config.yaml
vocab_size: 3435
positions: "alibi"
attn_scale: 0.177
init_std_up: 0.0456
init_std_down: 0.0
optimizer: "ademamix"
lr: 0.000931
schedule: "wsd"
final_lr_fraction: 0.1
batch_tokens: [8192, 16384]
train_tokens: 136500000
steps: 11481
dataset: "wikipedia_en"
Each number is 500 + 50 x the weight over its row's rms, rounded and kept within 0 to 999. Layers, rows and columns count from 0. Numbers have three digits each. The size before them is the row's rms in percent of the matrix's.

# down: layer 2 MLP down (transposed), 512x128, rms 0.119, rows 21-45, columns 0-127
# up: layer 2 MLP up, 512x128, rms 0.14, rows 22-45, columns 0-127
down21 092:504505664634483486592599431662525430541555371541587506503389455482479533392478508555494521489485490434458507484471456576557443471438442546526511499565474458545493502516458459494593466480513509507560474443492543406477518514468501541510536516468457466514465536496528482522588578423463488579567508470535509459504491468478508533477522449542499455484546531503450449453486492543482446558560
up22 102:436504503482478528485508504460537504510496541478454492560556468465419513481474458553581535440493471651399462473528543553493410508439494467432491506425514519502556532517465441527496547474479446432498506510493543546491465506548489451532581409562443552508433429385571498478503527437532522442513594526516400527419522490559556469552603582416394463576475477427462530547511472436406520552429
down22 100:452482559540540516464542555528523563555536428421498570512448521430520568408461529468453599453519527458451463492469458523509497570490496404471536520575458554577638487565564430408536409481434472510562498498516539512519513496458503570477548494501469502429463487513451516442500543531411525515580527449495566438612572464522486470429368492500494521455505477520504511559417599546540455554571
up23 100:540450482454477475430567465574505449503519447490530558469504537538608545459598486463543546536527580473517550534564442499531497468462447542518430477468650505523500476573487547559409466411503481513384519454554648545572436508541471533536493436480430495470469490487503463451511531584542501574427525507449560525479467494552617525511548617508571418527479538540497524497558493448475546477548
down23 096:399551551430526497420438542504497520527526562518595563463449541462469506490459479455487454452517484425456579515364543459417530517589544389479505513556415481517545440527454475463580522567482483467490477543512522537427521502430494447480561546488525517484447517444537525484451531495469444498461459534528567370477583523456474521612430489429437569469600471459578512486446485565458455584528
up24 106:472503475503527512475520525467525585502512447454535415478545517596427495446493451544475495568518530448497532484530511512490523545542521615472449663447586504448430438459541514418505462465474547537487526489465492558532449571564499476594510603528448580444487543486496434536612450450509468496528471396429461605554468523474506463515462449539446543455445483414420476586513390489515437519537
down24 104:508518538464469434504472469445496442519537414502434425519432473505545502435464557594563506440472437438514538456546443568428511442546373490529515530484548533523468420566550488455489535451462464445520444513466487482430570502539498531501524510483636576597465521364490528530489497484491465545489562524498470568496507482549505510506364480618571532530495530498417398425421511551510472488428
up25 096:509483452612506432472546581493539504443453506519508444441558558466528497476395561480503471446498467569544546562513465462510535570510533476595403511484567475502427472518416464517430504434521553521429545518458445457519447490476528598519544456418553491518422463478440521430543509500386588526499422526485447498557371515468581518495449530560491444435516438482450411567515447437506600511503
down25 099:487537489475599520445585524548455488410503592515502496577519465466458468531446495518465575464532460505496599470566479440594446551471439518584486517518526497584427525501529495520472525484465495485477534438414440562530510425576501550521520456502509482450459424473480491521585557518517566559470489623468551608502472514464597588401474517552483565552451497591519435579572440601550508524494
up26 111:500450499465451486461511481498470488530443476472490538484500548508482461499587629452494626492641478649483521526510497487509487446521536526487550475500487485491570447457529462522407573509564509498453513510460527499447480498517458466515432529442571502405457544543485559575501542499459447366418468445466517538476408395470556459496589527418578543447430553569498525425509556432486487467574
down26 109:494472536517451556534455495472485567397473425463577484540471591580497524430514465510515517479587450477430467523489560594591487500526498522510513443531531478422508481543469485466466489480525585653541618523473512486518499531446434533496446491445534547489534522562446450497658510464507511519520580452459451452522590399466466536410480396489441496497492518459519498512518468468433406585566
up27 104:441420495564540405437500441478431483513519515511482483567494508560467506476469528562519485521449444487558524417510543539459457503422432572557446451393524525471568452534415486450497529507520488456417441533564608470399388509480481596549513481335499502423507446470488542436513489488553486563528485495545528567523459493497526399535525477432454597447515504520483507521565557558394481514499
down27 103:476470405577448463446519477542533474559632497519526480452455563569478528425510543478600468524591475417503428522527537506563455571503479559472543632561452456455440464428516521476443397481463496549389529549480589538484471486420571504513556543417421581526524507509537486564534521462440491533545531532433508483490446423456484415526487495447501449527515492586540440503578500436538480494471
up28 110:432519574495519443510544538457595550442592569518442518546455461427572511480485564601531557558533499576607416512511437584517541390449489594515422450493465471423563545502504553519487488549529463521524539534435496494485582483565494525489567427471509539494487493495504471481552538473428470574522536497545543529434505482448443399523575474528541494474516563489546464438446463495476601475645
down28 109:470501478520498497483453458492498475461423509529388554508640497575472523565501469440414443446494507524591474488517478472550445523512463611516383455476526473413517624411603523506477511517501495619595512481483479555427466421469472531601501435513446481546515519539501408478511411471435547514470535491499469515505497511523386511457510463641559481535455517501508507479513455573533521484533
up29 095:472455539459426542489529544445563519479462518514447493520483501487463523460568471540556565551519482515404404565479451492461433545564475425484468489505394496513489551491492542482414532521474461527437540449495492480525502461475543483564488459602554504577592363573482526524553518579536507433502472574512460477439525473483448551600367492449501436491525456455596461584482428577562572451590
down29 095:552468511555440406466475456626566511549462443424583428501417494495514523502517513477578443528511525520463536550485506471476460462477474460433539508492555501436586451520542587446451363463475548480490523519575477464504498518417476563525493452527462463427526623546475447506498491587458558523476541473478431549429542424478489578483471474581490533508499499453525515569467360555394413517516
up30 097:521508492417518537425412519547596498479506483513478518558453533502549577495468546467512600468471557495406409586594400450518467479540441535501592587458517553518516592547539494559515541407427542480472597448492503463546543460445520439416536424490430488540550428517508501552565538507570440530413559442473434514469486483417460533502545500555453469491517540499536550574516551441539584547499
down30 095:444521490561419570525466538506493501514537492468510462482529462454536535527461485567603455466503518479456504510527567421495465615592485528478507538506428477590570465534505523614514464458544459417463517460555441537536460574541513474536511401471489476678539520555492470493547410561471456445376544526480538496532530482480566454547428427452493592504525505563525495390497430513524545415478
up31 096:503538471487531487451432484503536478494582474499450524546522460512487538495484525544465378458528495382469480475469392539526558559524514530473465477533481499457467596447423560494464459544581463476493522442506520486539560635534458543455604491392421529510469509469489519458531481516508597469581474488563507469424561559556667528547434508491579432537496593548481467450411532464489567488460
down31 097:550479522526460522563496460528590533478504557431582428460401549459379572492581463462578618574536472548392527571525457538410486552513566479439534535456500483507584440579472518494536405524466534479513468499540487595482471523511519448411503580521512492463516539501523454504605553551441561579467542505482444543483579496493462536482550512467458459507510497499547438586496496531436480431598
up32 104:492436494478590511457466499551465479475511502456455501558516463584503482475485434457551554485551529411483450500500445544498544550538441450492406420518460514527530565576595532545485429555443476461527531470547553461414444477551451475517546499520555563473529527470522444452459411507524514517494522457637575511418507562434475547444604580569371447584526509512511490479440582453523635503513
down32 102:456558628455468529384539572519495494470537541638513504483414557490565540488496535527529489549468527530480492539493413566513413510550454599495519452551462512460498443539362478518485444481521428550439599471500499499534545476458591543475487396505432481561574429557491528476509542489477472513559508490611483529492599516413490461517491464517596530475503507505504601493461498445514431537573
up33 096:476434529529553580513538423524475495502521490555528423417420580493445513500521420391522476491501488512415501530438512418447440495585462437434408389520443449404332462511536523427453419533459527480532479430482564522508529498468442441562549560474516482434521502476467430478553477514509518466532489422456526545462495452431533481477478426498517497571555444474596525540448461583485500552504
down33 099:538495575548578406477514503553497578509498493491599508472465509547558515532471555567474465573502464394537490538419603545550450420387477501450437468505546467459490475493465476534486563590512456560484501549487517601479528493586529627529450493560505448480491459420486539482460556488427433551539495507393463518439502520397507459488486522589427519480507506532548414497498532512428625529546
up34 088:437485474574465550522516606407497414497484562482463497472523394525557510562580483443460563490447525538593472470544531522558529418463525510476458500517479596566431492510507481514442412574506614584503525441421484432575516482456478652523505463469460555547441573513498473493506445538481490551411503450505553519502456527447555424568497416451430457449507504416557505469495446516522440477466
down34 096:583381601503445514446550579513450497463514488550439489513529440465584509501546401469480519521464495487514426463467500481531559503478488537436439559529481542563489514517551490439513445546517522493506556485455586515517588423480539581498547433484533502444547612603424451510514531552489495470485507443510482476609545497488505374477600458516444424395479491390464585518536476462489551590529
up35 097:592525502461556467521461458580542566411514504457518492500494512440522399446492489522544557490604467487559480556567531517570512525496491593530520513457586484487513511507471456559460604457554456482527460479552515439520460434519455494514495588374517489439582512509476660543516552525534448488448475454537628542439460474484549408491511497499596532471458566564511481490540580564483434477594
down35 094:487489550543441593488502519443514567405495455467504545499487497502589565486470532588497511472457601490554518488381479499450507406481455436464556559526529460466562503498465477415532520474443458589459527593587455566520556550479492504430475476504465510449504524503490468389454415569481537519472571487467543443414574445446469527488589426499393508478523529542424489594457490413565443563516
up36 113:558481419505599486543574548487475525571577356524578521502606492500584405531443542429533443578406488493426538572412537524536534483465532491524404530532436465550385477584550517463474480447483513518508496413440543443508510476539515492452528556495512478530449416446440502510497572487474582492510476488461462463459536510586518436516534519532462576555447490435462475487548484505534446406455
down36 111:546477455531539545488521522408472476537530469510561506479533504543542519494533566467481432557469441423559452538410536523526468425507484526403410474613496476533564474619575578505527502447426482492467618443495452415387495459532400502459494470506496506491535458490447523502467582573553566476438515524389493494451424447457507418609458526563480443505471518473500427490484457504469525409553
up37 105:410568454554519553545546370405555500412557501462566564470557491471473551475476477491548522531504554498437444528566453504499433462503466522524453594542550476537470372570588417563500534508455466475589552458506462597529469458601473463550532477458452476414512478501481467502520546493480521479536498451492486518519381452523398435495539504502456483525574549410391494555520419508516494504453
down37 102:534470514431481501440463560448531537471415568495561492496494542489458517440574503427624513515542420439479470603456571486577491521568409535483525520527513512492585392579484550545425519500484498448442561535493503497572460509503517481640525507486461449482558478484601547539494514380530418495481513557531475497553530446451530510510446559547409428503576509499468436431502501475481552518371
up38 086:496466479592481520542531417508495575545451498459433562389445505485532512502481472479507496485585496399439471516493626512500441497501408539578524488431457546515501360467513567514446497478483527551510522514465508453622474510491500448503530512518478440429546532544452508454475580533439478477496516519504591583471438582503529437392515496458535418437471486430522503500476348492507446384517
down38 091:534485610506430536421530517544490498531480539518470503576576441508449453428546498589538654528460500489390463482486433463491559558506507554417559411497525476499484538547524457504653493499424495418452503546547532530510522450385513513527532517364548512552486577525430547545460567504418511516515478418560508525571541474492564471536480439516485506490495494476468520510507509406466550471420
up39 096:483505461447489550543606473527502493499481520506545571546499490475460570446584529535459504584471478459491479523536458532418565533581510511477514478471434460421406449486545403498499498516463470476510443510530605599495401589458455465529473537549620391416445485560635521468475504540511574493462531568440523472466415476486593471531522526451491540557463526514489438404502509475551545399521
down39 096:482518542519453554505462546497542459412394548462497556468472397407409566535512454512375495442476466538516508507543509545423526520550416428437411462424579495513513497521528497488593456459490544515489551470497517473583489496499451409651504438494516549424420522421466583499417473518463477512551536492554514490507554556604499448565577461550442567452499533495493555448502463462458470487506
up40 113:479525455506509492496572441558541401545442463497526524435456524530396530534532492507539507490539611555568557451574545515487430476499559608496496441541470420509512510477511439497480483497426478548518450485522497512393526562503410520578463477511461463456426488408567495480423429485469552546457480583594494493512477404533544431528521450444515526421397599457483412460393521455471563458534
down40 107:504558459540460484487437544405515457415493473491500446513454580498472485532542490578515591476431492487554510499461394459381488548464445527461555514521465461454529445561477474469545389503425569491489539511540561521490503655509435492514475497519504522535495593593531516581519515449550549470526549502486541440440440501624523480546554424521527486469455436523412467510537506361602491487459
up41 095:578518439441422533516450465459433476515547550469458576500540544461478487418463461529484485512554516518530483572492521546524488554449478547462494486481534534426528478531439405554479539494427484442573559365426509566389488480418457571454476570410495456567456505498475545529451546542467418477437473549496558479423440448571489424492549448576496525499420591476479454408546546500520406413493
down41 098:510418538497502562523458523469447539502515465422500482466536450447548485391556513414513392449520497558540478537478451536480521541501512531512470542576455561521525498463473537479594402507540499453485606491424487516456492573549512586416466448579408475520447476483519474549466500517434504563487546532409504445370406471558543462583512424495425548471507508528462487570512456407431555607549
up42 106:505460475382620481498456508528459573516496451439533522418451480536486561542548582584484467608468485391502530463558486562496461493513463476454501518575539412571508540521477433493487504434511522479513438535550470523445520542404575474530520612542463501508569441520485451473471471459565502564513465490487518510502562516368545592489517435511521443487491406439446417492390583525447522465440
down42 104:564592433434575393452465556502533474511465524357459515607520520443496493522586523485473423510562509543488563442544524489478486486505527483417521514462470558431494502492544451480458433527464555443542471525462528493447485510495599591604503580585439556502451516497391494581530509456506465450437472409510477517498507593549415537448585416446533582549549484471452540501463523502498490444493
up43 112:527514492548443547437599477578543449485514572443492588428415526384467491554443497471496471534570516598457506438495574444467461488458483425510549502487473476474536556435574440476470524363534524477450567500463537493485560393404490526522477496527577556565504529443498495562446505499481521455476506569468558538485469431487413514466593516522519585567478490562422451468399497457411513484546
down43 110:433396456559403438531550465562518512468536510510440487510514543490575542566470474503545542594556488519476433493443483539514553480431520540589553431533640550414536500467604487424555453495527538484462507595391505496534442531449553497563521576464472548494525496452506469540530516471562511573503521462441439566474523412519411507567515449577459551576556440455549502501389510488509501478549
up44 097:412512505558565529515403426459617503436463428409488557519436557458544501458562475523580401464529521526489394536463508556571503468580474471479505593466412523443510515585504475475522471473558467462513549526565594488494471575520488539503492437475449509512510488582429469521429377485511457412483546516460496525459536464382539482548468567533471417477444538477491478557493424491555574456488
down44 095:518458653428437460459459535500417497534537482553539400439535480512529411538533485486451479466541483576512506507515509392488540506448478503447497516514559428503547421531531480510591498535405552425427460417469486585527534423470490452447558449521626511499390508448637419504527550563512581542520436498522497458475507564516520457473540420498507521467511444467484526532488535411512510534440
up45 110:520474458504465479577432506491502419525516528429499481418541467440482427528519534526511564574418459532458560480547453478530579449494501462512438521432424489445505511495518431598518527531489473560554429484463502581506580603534577532485485393565446482559472488483475485465505484578432406469444577455404535490454449565482573523493580546426390394489492463567476504467557563463467544476582
down45 105:524492496510548492488456518457514523502481531503448526441497586514451514428539459525467457492542470548512515444435453422439582563549531479415518443471502502484538480471501476398535363571502474561487417440466590562523568494519527510484509382556455506521477504433517597515496479528541528505473494460474392560549547540447479413369546612552475495415442536519544549506455532595426521539606